{"hidden_size": 256, "num_attention_heads": 8, "norm_place": "pre", "init_std_qkv": 0.0238, "learning_rate": 0.0196, "weight_decay": 0.051, "warmup_steps": 200}
Each number is 128 + 32 x the weight over its row's rms, rounded and kept within 0 to 255. Layers, rows and columns count from 0. Numbers have three digits each. The size before them is the row's rms in percent of the matrix's.

# up: layer 6 MLP up, 768x256, rms 0.162, rows 209-261, columns 0-127
# down: layer 6 MLP down (transposed), 768x256, rms 0.0608, rows 209-260, columns 0-127
up209 112:088080080139128046134195144101112133133130090128134147148113134142173152151120147143148167119128185176157132078121111150130089160161111138132139104083148178131099100184128104180185173133156128101086177118116115109154160160118142127105126148177110072087168111108117051131149118133138129115105078166145175139130106138151067199135150214156090113172151158159178074093085122089110109157073
down209 114:149171134089089137109145143077130159160087113181085137069168117130102136145116117110083103092068088123133086090088095086177199121091126135148116126068080139147118131144134152127149137116082082074195125140168091170114149106133148195156192171165151178183068152090114192204122151063128079091183136125174126144151087159106165104072071177138158102110120133067185097141111150159090112147184
up210 102:096103104138116125095079108195068092095076126125099060131163111165141069159078132139172150118095169139131139125146084087105078140169126093181129118101141127082070074092118193124142048142145125117156126144128129124107075131115148089096160090145093117078149118124104153107084099085081173180121117179166129188104144144169162134109074125179145141103189144138118194081129132091076149131118
down210 116:158118074161142123089182105176129066110100119122114157149144069149117145128134120107111148137010111143058163081098110135135106089125069106190132110168179119133144135088171105137171140095136133141131124117172121159083148115139115143099119144128137133164169152130102121141065135168120167190155164143147087135128103088134124148123115114189151132070065137139107132147125146095138114135134
up211 091:111153118153102094148126084129128121117134149118131160163094078177118160126117170201126135127176078065127145157161166122098075159156133131124078109163082121125150172118180085055123122124102107123151115127148148189181100076121134113141133071078117125140091152071151162118147149180089135113127168082043084099115119145172157159121134101077171100153180155123129113157120094177140120162086
down211 087:160118150110100098162094091163123140155144147137061153145124066100143142138140135123109144103121193100154187147046093089174119063126106145129191137162113212141147160140134123156174142093094119146112116148169130127174149081113116144104120138148096085093154178104091146177103111117109082122130120153109146103226127196133139123172129153132107105057140162124156135083187150168137115184100
up212 118:130172114120108089100159123139072176146121102109129173119192141101097135167139127120098181177165177086141150157101101153119105122190124167110110139103154114145125118117158132108142128144166095092138122131152143149111133086120118162073171104135099115140172103150084118178101111099123115140108088134151137127115101134162150141255154060118111137088147092144114084140163152137115126136148
down212 118:100131112111150164107140090097113095166102148141105140121126127116183122123153128143195148147131161147162124130122145067070128173079074148140105155147116156100051140171133156161137131145090133174128138092075094129177110150076108145155172063093146143096093113155133152109126107140155044096134207112120116045158151128158156127115095104185116131164099089083115084162092060175155129135161
up213 098:122125099109167125102164145130171150140100185119090116106156077132212139169119088108130136170152177080144105194166066111121153131076162084085018097088150187149119129089095158123155142077111156167078124183157095152117156186118103079160139143156139112155129107123126080111142104151183187133167119071108168098076101177115164110112197128145094120114138190130133150147136178157136133172081
down213 108:089129131140129167133179150149203125156134127107166132122158134171155184146159073146135093144097126168188104147135085072216144098173116151218109074103110121105119162094104141131119137159087132133140093157150111171136076066164119097129126131137128123143149115113111096106092128161111166108163066127031128125156149156132146113120122121151146107113087039111145153132135127178134091121118
up214 105:090105143139105211132102133164170148106061152129095128119139134129104082133128144094115120185123109155153113212078103098097111053151112109078108098150143169167129085203138143120165128087121161116128126156118148112177109148133135133140216139151124129169170170175149136092154096124139182047136088139119085144129110098108114162134112115130128118138160093065113140115140144139097140176140
down214 102:165108053127147141113199125100093158116146083112095117137096099114187121150106157111214107137139114205100071132100167124224121140086124146086145137119160147161207103113176111149151113132079083183100129057134146169076142144106108080092099121153154144133063162119164147080090101162173148122142209152174087136112151137140114150113133119108121129171113145067108131079181123114118093108126
up215 103:067114143127119130119109144081108074118156102187171123146171206159127100102092122126093122102128140142146159090083073121190164169049136150075086062191163125145133108111136085098149123140139134102135109132100128153118167146082140127163208107173168156157196163157115096131113144118108120164122147142090102059177074116170089130165111178107158118083117116088181121096184174126116103078125
down215 101:189125114120137149155147128135126165180106180118122086118093111138189116139165100108178099138065128169095132131222145112112084137163071078097108181088098143137173106114113118136152155126103122140108174124117087155192062124137138129076126164127125119094107117146141123081145070088123164156146101089140155120043086135120152142113085156168083169196126114150106094136114126083114150187112
up216 087:142124125118106151120151153143115081109131149107156172157077171123151095176154149099117060070165110143147166159134139072121089134100080106078077088141136077152126085135111119158142130097183112095124152103148146111146092104157045127065134126099161191100124200181140138135117081162164124091157172129065063123155178087158123138132134152123135094134133180116195139118214133107190108104114
down216 089:113113177116122174072144162127094174126199131151098132124091166102117136132111130162175119122101145163179116119065125125118125142132117089095147106105124131114116115153108137078143101116145133144089119103105141121113162093167134165173094098161131152093140067170114135118085080154101110132083133111096134058128165136115075105165174120186026078127164171164178209165164137083087130115126
up217 101:155121136104155111143059116106109148086129119129090096099153141108100102122154130166075208132138120145082133125123100155136163131133212134088137196143070069144156188202130115117147118064140135116107131108083165169188108128120137127140127089135144109072129117202211110090142135213134074114095148165148146101140110135144105119106102091149119167098153162119171118125120095084143102185170
down217 091:121108049159170164068170128127128094157135114109168119119103054170123137102128104090211101117104160126174143184135140104131122111125110152119091150116187163142159151071085153075141110176138165171151136169165121063121126140141117077060111146171113142131092170088074128105109126075078148123137153109188131112104092153086152153135160109103178025115096121129115176143117161177122167076102
up218 104:123147126109149167091148117144105156135125127093110166090158115105138172104077114145117095113159189123131143125175150113113141213146136161213150048139089142161121105172135130201129167138133177120173136156118124066160135137107139115172198083114126092121131161158140097137108080123115129160130162113127136118124036085114135129082092174130104143157126175073162182150110145151197103138145
down218 106:164055131137105079151148148099123131135187106138180120124084129157138075130159164156109179147112098149176119129113133162114148104128104092123111180061108132165113107104158126121117083127093103150127101123147150170141115110139157126090104102120159194133144109141116160160128210107112092113102156117164123128151116107094156129087124125151182129115111161185112102122182107167017150147138
up219 100:096130132083132207112089142116084094095099091176120073105159117154102035112148141136129157129141106185139170109159120109128165112117120171138054171157159110146108143202170175124131138130160138118083098054146134142172176125141127161140153142130127124128153109175082110108123141103151163086129028133154123163132147204137094066188086108120175100108185113095111108095135126127053127102133
down219 094:112094104177145054191143088183158185134193134092135136125113070058151181116141162129151150156111201114115093126072149121079161177090139133163187084092084139103122118118116067091102158089122142115133153172130086115130141172110132085073150118110131105083150151107124150119148117150139089160156093139112156151196142083119155152063133118148122178124078124156147162116109151108185157093179
up220 111:040136085144139072189106150139114088143111102116128108137115144193141145187054136160159081121104140163079085171094139085148122215168166107124138116152163089162146119100075063182081103169072098082105165139136125125126134200123139117091143105167181168129142056209121099169135165128133134139076158101151112124116057114121087170124125137114134094171165105096136085169160147103066154154136
down220 115:111130143161186141119118112111129120099120093168129133126180173170101170110143122154040189089094147141139160106160178153179108095072103143072069114126160145095103058175102141170149154110136123158131112122089168180166112117107112148176123163133138094131098144122152129129147047079192092121150161145161093117125120117167101102083113130063127150090149143133153147109114114157092084119182
up221 115:190130095174176136121123181127106116145222116129116093097123078106141122105129130161091139101131150110122117159116072132143135084116159134147115115125159117111132145163135130111095142148020137111137077131151097179152077117127090162176171118124112123133114109162111173153119080164124088118129120095062088108123129130126194133124080063149145120160171163131123158116111095178161117138154
down221 094:131127166084110100133128092146144148127080112097153122143123174136137113160119116085138125130079115167126144086128151112126098174166116100125155129143099108135132085118129130166169143118174163140116152080092173079089137120134149070075080101095127148111133122049133086122116165115112136190162126152211144163148115142124082116150151208098093122086117141091176152098153167091099128098129
up222 101:136158139077087158111106151133116150134163114153151090081099108066127118100089143124163152092095128115137126137155165160120116118054163106148152159111124150073169141146149131107174112103095193160136120128099177194116130113122073133119097119111107107132221104130154125160246174175173100136097136117050166182095140104132094119165128070139078155155149154121112112098120118172150126098122
down222 098:153117142165129166147153125115115106103131130086142135117156128209179139116175116135162135132121167182143138122145137089128185187149109101102119082188164077186098110135097134112114116187183084108158062132171112046073147148078144134165168160164138126099107105148119121107139120120115182090175131112137099097089139175174135141160120108154178063152110099119155117134152104084094104131074
up223 116:141106149158185127104119147158113182099138134117147116151104122095176082120183152131168164124048103115139120138181149076078113092110109107145101124141108157143136142089130110181066192101098150104156127109195086149156093098113105163118186085154084156068137084121143145091121143160087168173126129155117154162122120172173139043064159140163130127134201151086101074090141124070100139048127
down223 118:154093126100126167103149087093076160132151114111108095083110127194127105099110096197142147092112165147134123111140148155130152120111189135152173145055120130096117080145130132090126158100130077145159118137123132122135175156166112166156108159102169126119111147139037122183111142136146107106161167147180152103096118184103145119131099080111182107135109141133120082134073125180154138184141
up224 097:130133090136113117107132133059130163170139120121077132110131166182108155174114118080125107087076163085132106113101143160154077142156166185134172109099147132118164113103098153155131131094015189118099118143071127119191114155196121131128116140103115068092103102127107181130164153139152134202122139089176132160109171130122121116134153089068101091196157155149094117150094113145135120037111
down224 100:119160094168085148076103106178090143140169093121185088098156142133154195148095114115149153112147131050105195183070122200118149129184107109177098139078101115193114132152142142122111103110113124144132151136152098109112137147163087171127116125106054140137147082169160075166105102128162119141120106106118107168132093128113095137106122182139175104177153169058108082148142181158150132127098
up225 098:121156132121159130102153140180123146112088104146157143120106162134133121121133128116121101129152162123161129210130064118121183077174073065108064140132134092125094131173118138167141125145170098145138076151122126128128140134120125166067157113094103144093037155207119132177137116134154194089130062159138103116160130132124174123086141092147143143163165158084167050093130133105119104161140
down225 094:129120112118110136125139116119036162094131125069117097080129085108146137185156107160147168119075055190163110106129148105056075187150094093166150101106102140119119154127192074082084106134157172074124151105131164205118128093115132130105086170174101167075108162108123134099097101137164127116059181134122119119107162116114200142121171162093106096177110127081099168130139128096123103213143
up226 079:145126100151172112100227144178146152136143177110112194142103116156095134126148122203162078073094080106073080122128107126136103155164056132037103154103072183148127144072175115095161167134168110140109138197097125121119134188106143151108130163084106126086150102141137158123138128162167157134117142104139181109109119189149074157107114138186149098168146136149108149111143091121135094107142
down226 076:196122093103115108135130117100103079154136148202062169159149160107141057134108082156108144084146110088115125150149158168141109078132108160158102147113110130153136122138069150122118086073089160115158081128127045104111134114074099168161180124137118142187101055116179097102169123094087108152144131104113165167047144153064121127159092171153143146119167157128136080119165100164159118125137
up227 105:160115110142124127094153157077100109149123130098182126084189106177140160173088133072112126098075133148144170126133083114158118120117113154153095099225090123075152184100106170118134181099127182105165131153133143153149138116119064123150086092197154194173096127086103148114127138137104127079143127121137133151144160164057144150092151133119144103164150170126110133178145116118125178102087
down227 100:097139108176118146130137108166056129114109122132090175111106148077137108078085092155183109148126125121117097171086100106167129136116112127157127130108108180171095172152115139202089161136109068105135094120104146161084190127110097143128135127118123122141103140206096136136125153111165125110108207089096150088121124098119133150124154146096098106112103205112133150111120111171162176097169
up228 101:101093166114163121114122043176134081142123113122078161152127094144114084150089123106139104098173117138179092116169201133153115101167161089145091141104131138144116150178106123111097097124111154089056069163080180081095184143151106100117149072111109156110106144171186138150127181139135197166146118185144179155089122122142102124146164068088142115128145106159174121164090133109156132132109
down228 105:103091129111112113119109076133117150075141076166123163143105124114063068170104175066064107133178173127091127127135123111110129156177115121171117113124052202152141104155111093095124061132190136102177136143185112117139141114121134107082071156194075114130185117129127120124162079128092089166110145083111087177140094161146138122131132170106125136127147150099107127092117058085139162116143
up229 099:188132132118117146077144090132178183090151138163186113146148095101115178055158131204151164097104141067148125094126110113143153108183115114112114161103085138103155104133135131151157119158105138141104115182151154135180102105120140153145139179137127064138140110128205159149118091101148123104027156116120142145132129165085148098147103137169111129120130149159116107180125093194118147160100
down229 099:105163152126135137208125131173107072142098072155128105138143194125112153180086112048105154118161163114111114162104158138180124116106089124103097119142124163075093144137149118066143093141134120129143130177101204158154147123120127106092149092124134160136155176114142078134132135150129124158164118134124085070110146133110196142129154085131139136146152084126155195098094101188144133121139
up230 105:110139177144145083157112085125162074132110092147153159172127137147082100094151124176123172088162135158134140136106145037128151146115149155141092125069196124119096155130113069140177191176088118109166110074146151176161163123128119111101175096079153127161144185124159127115103219149102111077091112164118117100131081196135122184108125127098105150153204083155156164151164155138137120076093
down230 102:153104133120083092129144134147170073064156217113108108096122152121149135138124086083226115141067122186168092109142110121152151148114108092164158159163114207126145101208161163121116110065177120125164140129082131134196161089164126082133118049119118164102114154124087132122161106156145149084126125098132127135116148138153111024115117110177203136144067082102096091146097100145107086136148
up231 103:152120100112134077074164158113148129176090084094140158138154137153120057141156163160130057119095095156118116151202083131106125166151120168155055154102135139118143096154133154123043100122215161131156115155190050160181102147098159120212166117140101132148100119116128115066120138149156143154101084149184137180133148170128139106100129077166146084106147149116146090078140137159170163098139
down231 104:094150070115117170190151117104072137169167143077202152171107079133147129115139078078080074100056148170141152115146107072120146098149138076155170201121176090092198074194160155152112165072074138126170123144160094144174153117055160136122157132108139133152110163153142155152096182116125150070144147128130107118174108135104138106160164130118112180063199151162077105178079127119156126154160
up232 079:104176085076083120144104089129098157072139155143084176155086174153128107111114136108197159082104093160175105135093121172166139144069110150155093132149104163108118173134105095172132120128078073133144114099134140127128132106113074144114136133137140142166157127140139138124154185156118098099072179136131092064189128114172097132146169122131102135145148132110160173160101064171122118095112
down232 074:229105095165146130112123131116164155125116120121124126158149123110116158127109167078122166093087097096140131165085137123118129130139133139124097087093125125214139160108116151054167055132131080171127097121176078162118109150156178139112224139161090149132062178114142115185112095123151169124098107138116174065045153152129171116133084099119191142145111123068084175104098156189090126096139
up233 105:081188197193114178119109117066135106161167117156124076124128177100152105129194139173150128126093196107147127099145077079098122190154121141171128064084129095105150196113128152151137134152199103113149133162165175121182138109111183172096198107112089130103131103120122090073083160150126088123116126134091126112092114183157061173090105096107093085169118161102133155099119115175129150142131
down233 107:107107121088128094151165138129124135118077119104107106085102143090100164095089117119114122153145120151118136135122177154161159065118127140069124129129092160146119111139120097153141151067123123152151137203110099127096158154139119045108090150072128131118066196175139188111127137179143128170123091099128134116175135066103071082178106144085093076157160086102082149117118072165121128096159
up234 118:093082099090142115112173121093133082118147137173132113166134143067082173159112130097194130058147136120164083159117126122134119156156147143148091081080120138129163132130107132141092104187113086161122135134113182137186147147147169113128131104172093135111152078133133166128166162161111134138119151109151155136151119165096080096160069167102114118160149114091110104147164136120137141079138
down234 125:120184233128198134144049126203095145117191107132128124101110107125099146035113188108143149176130068142140108111151157161158150106137109057090129092187126132113192158116093111178168108127115141113094157102154156182179127112092083134139121130126155094125132176158141098119089184104139103131150120179108132110136113089087119104093145125088106145128146183159134170114156102131092146095108
up235 085:154109126143130095161111157152144108085104082092118122124101105134143143074123179195128161152140145150151146130144140134150099048164177147090122051129101120165090144115197103075190131148147112141117169142098139109125106151101077140064089094149053103070110116115113104141153100115094076114082090125188140116158141142144166134109163088113036141169173121221112131106159171103143121183076
down235 084:170115110131133137110164155126100137123123102112103126119130155164103146097114120116071145187121077199109142141163148122128172031105113135111128142155127144159108125142155165136130171162105070140154179107151126125128137137084138100124133130129179115099110160158072108136149130125137115136061133062115133131238108071114141128148097116149093077129033117101089128139137118134149128180161
up236 106:087173222158133097135070063158175085111150111112113114119145105144112126107154151149147074164126116119122088132122092114177065144186125114085063108080137163156147165169095118142128109124177141129140124132130127173083091132131140129103124112130174106160098169076156137157153118093139169136155111192111066117107118184104077143162101115162059143172153101105109163116122123155138174164162
down236 105:129108119095097168132149120115155191178159108147086176148120108120114124073160069132108152127129139187154182144095129155166174089110118153150093151106096173145138124103160072152093146162065140115197164175085097101168145137139122147155119178119063158159115131100119094144161141165106119102115097147109156148120112140191129156117164116170175104127141141100135122111100144099145118114108
up237 104:167092147071032118123156109166098052132140148139118078177115181150118114125074110141155169177113155104125135094152144183127170103085111139123152152167130120110087160106120140123141140204102147168182129131093113143105109114132153124171166116146109067137136152127070118143169148122148112184168110165122090155149190146078167138165034143184130213122160140070098095146126197119099154100173
down237 101:145147169077163132135087125123171114139103126149128165127151089156153184126144123157117152067131152117155079186094157111157153121150119176152152091079165087136163219165138151113108139079136106080131134120139092112151129114152151075085135119113185179142120129163107141137116122100090131131054143114161165108125102133149103094159146153091115097155139125122170196105158057144139084151100
up238 117:108083118138166125077163118121185157123133107172192219160132120165156120093105113162122136147040142096148112094133103135092183177151101164177163122139054079110094093147100121161099143136131137115139121130066170125166120110158113113098168156112132124069113134087142078079127129190108133110155122141167106152146107119064161151105143087124152108118137138161111122170140132184157123155118
down238 119:140104114204138102129133156135111097144078149137147141126156136164170096131093078112156076131168067120169125131126102110144111024120124119114132163097114146135177154127155192162105161137143090121098095115109169144119085100117137101089120062193119100100072151153140154131154094076114159150125060089136135163134145109174101101155136163122156168110141119172076115144178098132201172154172
up239 102:110091112096128143166117084170128126053071097113202132174070175189203101193126131067129101154111136114100167185120068115138184106105124114110082106133235096151113111088121112146141106106151133103123091112110146109145114117126081148112118090141107138086124101137134143121147073118169106136114101118159111144092143124090124145084196165056084108161141174106166106095184107173078073158150
down239 103:147164106122095153099077105160094174108163099152159181127095167155185116193131063127135158153103092094168124095133130135138127111132074102104111086118176133119132130091148093143104141153068157162168094171145153124150159148062113173120100147068102182125156150155149152193126072172160146154088109121132112099108136145101073138099171173123095113101120058131143184148103160151134075095089
up240 109:092081148128056116105121098152132137122154088085129114107130130152132173113127136187176141111144114131111150102143192114169082135141087072103118108117126097127136130125124158166199185134158141121187148136104130121166109116143101121123100072199057172086113091150144160119135148149096092092130114114055141115108120098189115146126136122095123138181135082156132209131077126189160159087131
down240 114:092174116114149126123134171086111124144103108149122116091185095069130151066173119146125078136051140083119141170148138155066121185124142130089142080093140156106164127161130081120086129110136165130096095106095117089122165095115095123134100120076134104185093074122074090153144136164112121098144128149132127118140154125139065112144122073140105124168229146090155179111112070139158066141176
up241 103:075071072091126133195146105068159103132126150126135101146150134166113143122081072087148133139090122140142127149193127159136166211122132134127166163151109160127092171131104099094123109135113122092091124134154095065106145115115097136139116128163110108164190134118101159204133142116081171142076082140152136161134094108091118166121089127162146161153108124126155104126099106095026165138150
down241 101:122112107114171163110139144152114132101137144110152159049161128103119088047175145140115108076102128132129103128137092115125141155127107114089125098089188138106162082164090105136153161115171169173154165170158098133087104103087144136067104129129147150095122098155149138114147164147197091116140115124132181133048167155147110127052129132123127120166144101119149182102078104147121063168069
up242 109:122146115149135105107136141166104157128089162152110141113121172168095125107194112125132127179160115068091114159101124161128143132116134132155112130148137146169132121165063112154152183144161135078100145169109161081159169188150077123094188128170120105146088116085101133161139161140115184132100089088146157168141077152118147142151107070105127109110184153116175160109118198107133201182069
down242 113:123101126081157099070141134136223189094101151176117124163113125071121080101116168110093091115129066191140123102124162167121119153113195160212103151161161143061121107108099158101106110172132083105056126156132077151128122107102063164145146152106070082135123130142128123150118144133117112199118078168082174132142150153101128117133144158155122156116129129116078108133114114115130125124186
up243 115:099152064151173117067155150153077058098157125123152087157131084157146118090095162141122145120140104116142156153115128150132089140090169104160152149110072124159101125153136200093080169143150152144153168132130139121153131114137130118144083104176131200132154081096154141101129107144120137157080095140140145098178118124094085075111134127085197197101137086105180181111149105144141106112134
down243 117:070122147153164129151127124090111122114120173129123164136115235103113112155147122085149092084151099137115132119098124127148180041135128087160140157073217126101176149074111118155148156090099118090150103080147131110179132102091076102095154127148138130140123115144125054166150177154166145138165152107082106147069101110154140170148130162137059161166138173078133131116092114134107182169131
up244 118:158118098137120104100111138129099091111107108067108147146133106107123134133163167129128155110119104103117149116086118116070083110163112141133090166130149058112213143152102187097178137148172158105124145155139174179132181138153117156093118090096070127092120111147144161151118119117102162123131104138108150175145145144150104109114116119144125085069200171142130097125110079129096162116157
down244 121:154153129128141109092179123144179140099166114179179113174115167211167124101094127116120130115115142206140117068166157100095115144119164142153117158132183166137162124141158060170133135169083148158127124170139132125070096123123134088176124148152161129090112164110059110142128154180117137175147137061103150019108135144138098106172155128092112175105105105075131119114114107140127146107081
up245 117:151106136131102137208158045101141127138114187136118156154112108127073109059095173162146151070142110087104157119194139058190133173123096080178116143104073129197109090099162145119209140118192096110145164097059133180133050140112075095109121135127165121129115121153097111184124199109148133090120176170145152109182170155154137051135122208163082135131142112099185127084081170102133102104111
down245 116:157155147087106170123098127139131175099153082127106172181140131053151145103129099146112202114163102189188130105084162143088152140156079127083100136178137145123120138093097076169170129109081140115101156097110054092095135119139179126115149161117098147189107180133171133121117142155116165093114098118173089130179141113143079140104087142122144099141098123073089116148129117131120139142110
up246 080:112137069067152109090105163145139166118139126122069116171133104138144095122079152128113149120098133133100108163064167116106112147085127151119112170046076175172164114078171137124136131133137139117060175128131166121171175131126105066134058065118139095158131106117157107132135149112092121112125112116169115153063149156189181154152108077122162110137166163141140103115143126074150191184099
down246 082:146128127109087116153093161136165150083092069190178125141086121087070091138109101102064152147073160119101096134120159102131144082128099084080214110133105180151110119139150117220139169166172126074114181092074159175098094158140069105137126055125122146170120146138156116101198119142082133149143147121154122171168107182195121153184110095125086130143119118136153086141120127075129150139168
up247 099:166159098122083143164157151120079120154097149143170151118095149149157161092144185136105118144188177035142126117166169112119159114130126153082108077162114126077128127118158095144102211177178100087175094163106082152147132143163107118136134117173145093120090173161180150147114125059111194104124150165126085123155112149044130123101155089122102131123148103113150116132149131159197146164109
down247 097:104101145116121117120113162071128116121097127100109082079239157076116183149109062138167147152092134133109151100139164136134127153157059054117146145073124095151129128128144118150131102105088135114128165099134168115151107114115128144160152077141111115147182150129084209115099147198106151128106135126183141089135126104205125102148086121135130108113145102123168055205120177114102149137187
up248 109:154146109111138157151131079143149132134109099191135160149137186165142161121147120107160118110099198113165131169204127093131124151133052112146072159091152139189068084112130148129128101156129162110114105112105177143114139219155161124088166110145060108142135143114124130183098123135178109115128133053174112171150160127113163079144147116110106136153188125101184124062138134164162122112126
down248 107:172108158114139147114150145085035130091057103093156124139110135126121153061108138111124132178126112084169085102167180075089113131133117142105172080174147148144119157171143119139148120144128123106181131121147137110102178170086109142195111143078136053122144047141191106115134155097089092150116090155108154124107170120100146155149141152154125105109152181150085128147101122061121114123162
up249 104:137137134136119064111184141070111137162116152116138125107091153097060155142100120146111146127133156120169113106121123136118103153109137169125143124148104179078066116126077160158083185111062148140183147110158170105085137138149135096102118107089081128126105092179172106119081179093096064091110129131140143153093120168112127102050115108143099145135190166104142178134093126161147142063191
down249 103:143141107140137120177176136193156093139100095155078086125129103137185111103138155106155138102179115154162150136152123126149126136164126105098141092098210052187119074121181189163097133065143123153097121064129063149121121055093182167198186101111122124142159105070095107139149082179164138135134102076166098141111173114158140136157082146108098124129139153139100155134135109120140110092109
up250 105:097091082095086121099132131141141200120184115161084122081140070099221119178108131197123116178124105105148189122132157137145077117147171077106085129121151148205110087138119164099134158126119150112169131105138149140152128094153137099136123120136066150089086108143169089122085136141121154117132070089148103122177146186107114109162096068105173095154153085147130100060125115142138153119136
down250 104:083132115196133113115103169115166084083118123144154073180120101138124101154103124103200146095066103129139064155102146160150139153102141182154141176132102236118108162096137138169097110144137100136117138188152140134151083140163142136170131092109171106126210143130148157119191158150121072115081097103102171160108156134122118080100149095124156176133097056219161183088071099128132133124111
up251 098:190081158103084084156142097136091179167175160075152119135113166122117188080070138129176139079148140099131142162097166152142088080105147168065118163157151138107139185140157121169137173127085070085138102147159131144187172146143136137101105167223145093144166126137089085139134119160106090140155141123132109153154167126169139088101123136085166107166106185097150130118141101154170140171135
down251 100:113157143142145105124080100117154084122136142092097122118153086138113153165191122131130124164133114078134115096160135155102125136179132136189149095022143122137171104108129098144142123123122183124142103120123162119145094151148069115082144101075127175159092134137059169107176140092106146131113110131113141123082152111112133241173161157160144173057145155155139108097166158078075076110113
up252 099:143124127121157148159169133099137076083122095151090102141135124124157157114146136120124122083146077101124122148191232180129102126112083158167109169184152141160171092152111167153152202150121121148125138152056115127152120122112133149136115097119087114133113198100111141144147088163145109134132051119140129132201145099077137118140166134145129093108143094135149102107103138197152133125091
down252 096:153065147138110095137088110155149116169154135073130140103126117134130131157132142126122129171126104122130212138118077167139187110130087135091133121141072154161086106129115106123098151114041105153079130082085140114083186090112121147079086162110128094163139131202072127133125191167169112097098189099123141106066110135137134095124112137084090084178116160155106145155184083121080104149146
up253 115:070171112132121108088128137125156103181105108113154079130087146169063136137152163109130138138190071135102096140110119102114194085147093136050107191083100092101087124113098148126185165100126093151147162120127139117121098159147165079101104191111140145150120099094143163141183163134124124100083114155133126088103144105082163131096151145099118176108168154134085158130138112115146154155111
down253 118:145121088094148088127144056115060094141079149117115171167074175122160097089093120123150130101165099088110198089145099082136186110085133137132143156198075212133064154138131129120135199206130112090173138150127139076104102073144127115148177089084089115133166107104089115090094108188107124156160114107110135161148131135166174155122086102156106177132188185121128106084144091190137119099142
up254 117:076072149151138117147106125142118076105180154131229148122139135133120107119093132066034166182139116176076128112203177155108170129057111146100115124115129080144113126156170111169148117146172096140161061123089103151125158142137125137173126158117135131105177170123124150114139114115150209148156102127100063169146125101121144138076127098112148084151147141138114114101125122097124200135114
down254 105:129140102156179111117137131112183123113080138158125163130143121097156126140156109095195159109125182094192135116121110099109123102140128071163146087121079152122174120164140155155120130088105154178123182124182131136158099074089138102087202077088130115186143115149117094103152135141085084106093170147101170059120131128111126096182090139102120130123160127098126111210151131139121077086135
up255 092:124138103098124026151131164106137077129066094112110083105135134162120129095190187107151110128065114178185124170121108156134140099113172174132138090165137125119102167094139136100175119119139141074118129196124135120195162132125115121113119097144124084158175134149100140147102095102169129078086129127179148075154182186151135149151168098192145114127103176142105141085152095101140215146071
down255 098:128187099109122100099195144142051087126136145079156099093171148152098167108101125090091059116105149102085125123175158191119162093159196143131104138144119144111116106172177140115109147109143060097148141152142127175086138130107172166096141124120173097160167142128138130126120165114067055130094125167104121213124081147135161124106115147141101079110112137113087155176126112142088059138138
up256 109:154114095120099081101131176091180153147207161194117115103197086134169084186162125138155083171092122136100164119156110115110093123122145121114124080122124100143157108135154141125198083112123122095088134086124094146111096182138080121142078105131157091216118163097082130181133194128170076177155145117121147129099155119159175122097093124136154125164112121166150168179090156133147097145172
down256 111:103127173162123132180177128183142106088142177129081114137106128132130142115059148105116153107113142091198085145133133070156140151114115106106115111180069131104143109160164126032065144123098163162100151155177141166116169098058105124083117120181151142054149197153155104065080067137091068107159120186124086150158099173120149160112163127087106105109132113117097122093147165171159159202099
up257 109:133116141121117144172101153138106108162108085100108139107112170145141112116124131111122168165150158084103151101149096157101101165124131138158088140116186105059174142130164149090129098137118163135182134142096101104197134115173131169135118148148086065121201169155084135091105128113082133115065131173165122115171167172160106172124150078100132113144193161180128116127111101131135168105141
down257 098:106161108140151092089101109154101168116174145119188115103106079144112113144138059115070101092067090142124126152114133093138127080113138117152156137131099139149092206087121153145101080138193097128141112103170142165103145081077110133127137123161106170118071155073161130140135074167142152143111124109128148105118119110148124133098119200176064145120062142077081158125082125154104165145085
up258 099:151197165145134136076146180105115102118140141138094097138081117122126123090123100174104124118115126117078157125095160172114129145109089069119143064134156111132115150096143231114131142151087094181149125072155120199112132147146069151145155115137141191070169070108124153173178119148082154123127176162128129121142094177104149094173067110124153119196124125083137090183136089091147078099142
down258 084:112109101146168102207108079162154157135090097076136171139181091143138144082178112101137131134158132131159082125101106116139102167138193122136100145084097092098134121101112096126116088118143172052131146163064074074135153143136184139144127115096114089197065177162121126113115151068173113144103047124147136130132125118126083112062186088100102134070113130087144192083106125113112156154119
up259 105:090084132149083129096103142087150179151130164132098116163157096196092068172162118092208145163113138138117135129128103099145166135103091146103097083109175150155087141135157100081189138193127154086108074134094111206086125192137111119191192124126093145152145207155130126147121137148181112132146068144117060127145119111092134116163102118068123122134117087122095107160104109122136104120114
down259 102:195160142134139152145148130152099133105183115117103143078090081109104171121130111129074172120155088162139129149121139124129116153115122141104062127129146103057156105145150128117072138067132154166137107149148157093143112120120136074155074134073142125090117117095145138141140143087110165127125122089143160136084142098172101112073096107198091123130177114149068110121162079174151093092167
up260 096:175119164097094095105154120144110049195196085103149169133148108176116119102068156148106106151172092115142112125169106138111155151145145109117099119104151165127125080101138113149115154110160074172110138155087080128145122072163187115100116110108136067096143149159091140130130134195132132138147104170130149101127094168164085160182157110143080082130145118110107089186097153184119225133144
down260 096:075170147114149169156085172116140109156069160099149176119122111071155101150184142088124139053146088120057128096146103160191118113111122062125140071078181115120131129162131139162072109112143120097131121093169068132111159135099150170116153160091155089145160100136149137126162103203080153107153149162121134126125100178164167134075144075170173113185163167114130073092079161078121122139089
up261 115:142152090190099087128152129124124036163142128112170172163109146099118174109174175164139148097130108151141053129150127075141135125127065145138164137150156109094124155142120096153097073111150142115144156195143139135159131137113187092145065131101100105116176195117128102088200113152129177120094158088125142174103108194040092153095146104093085106176130134149150200171062098171106147126092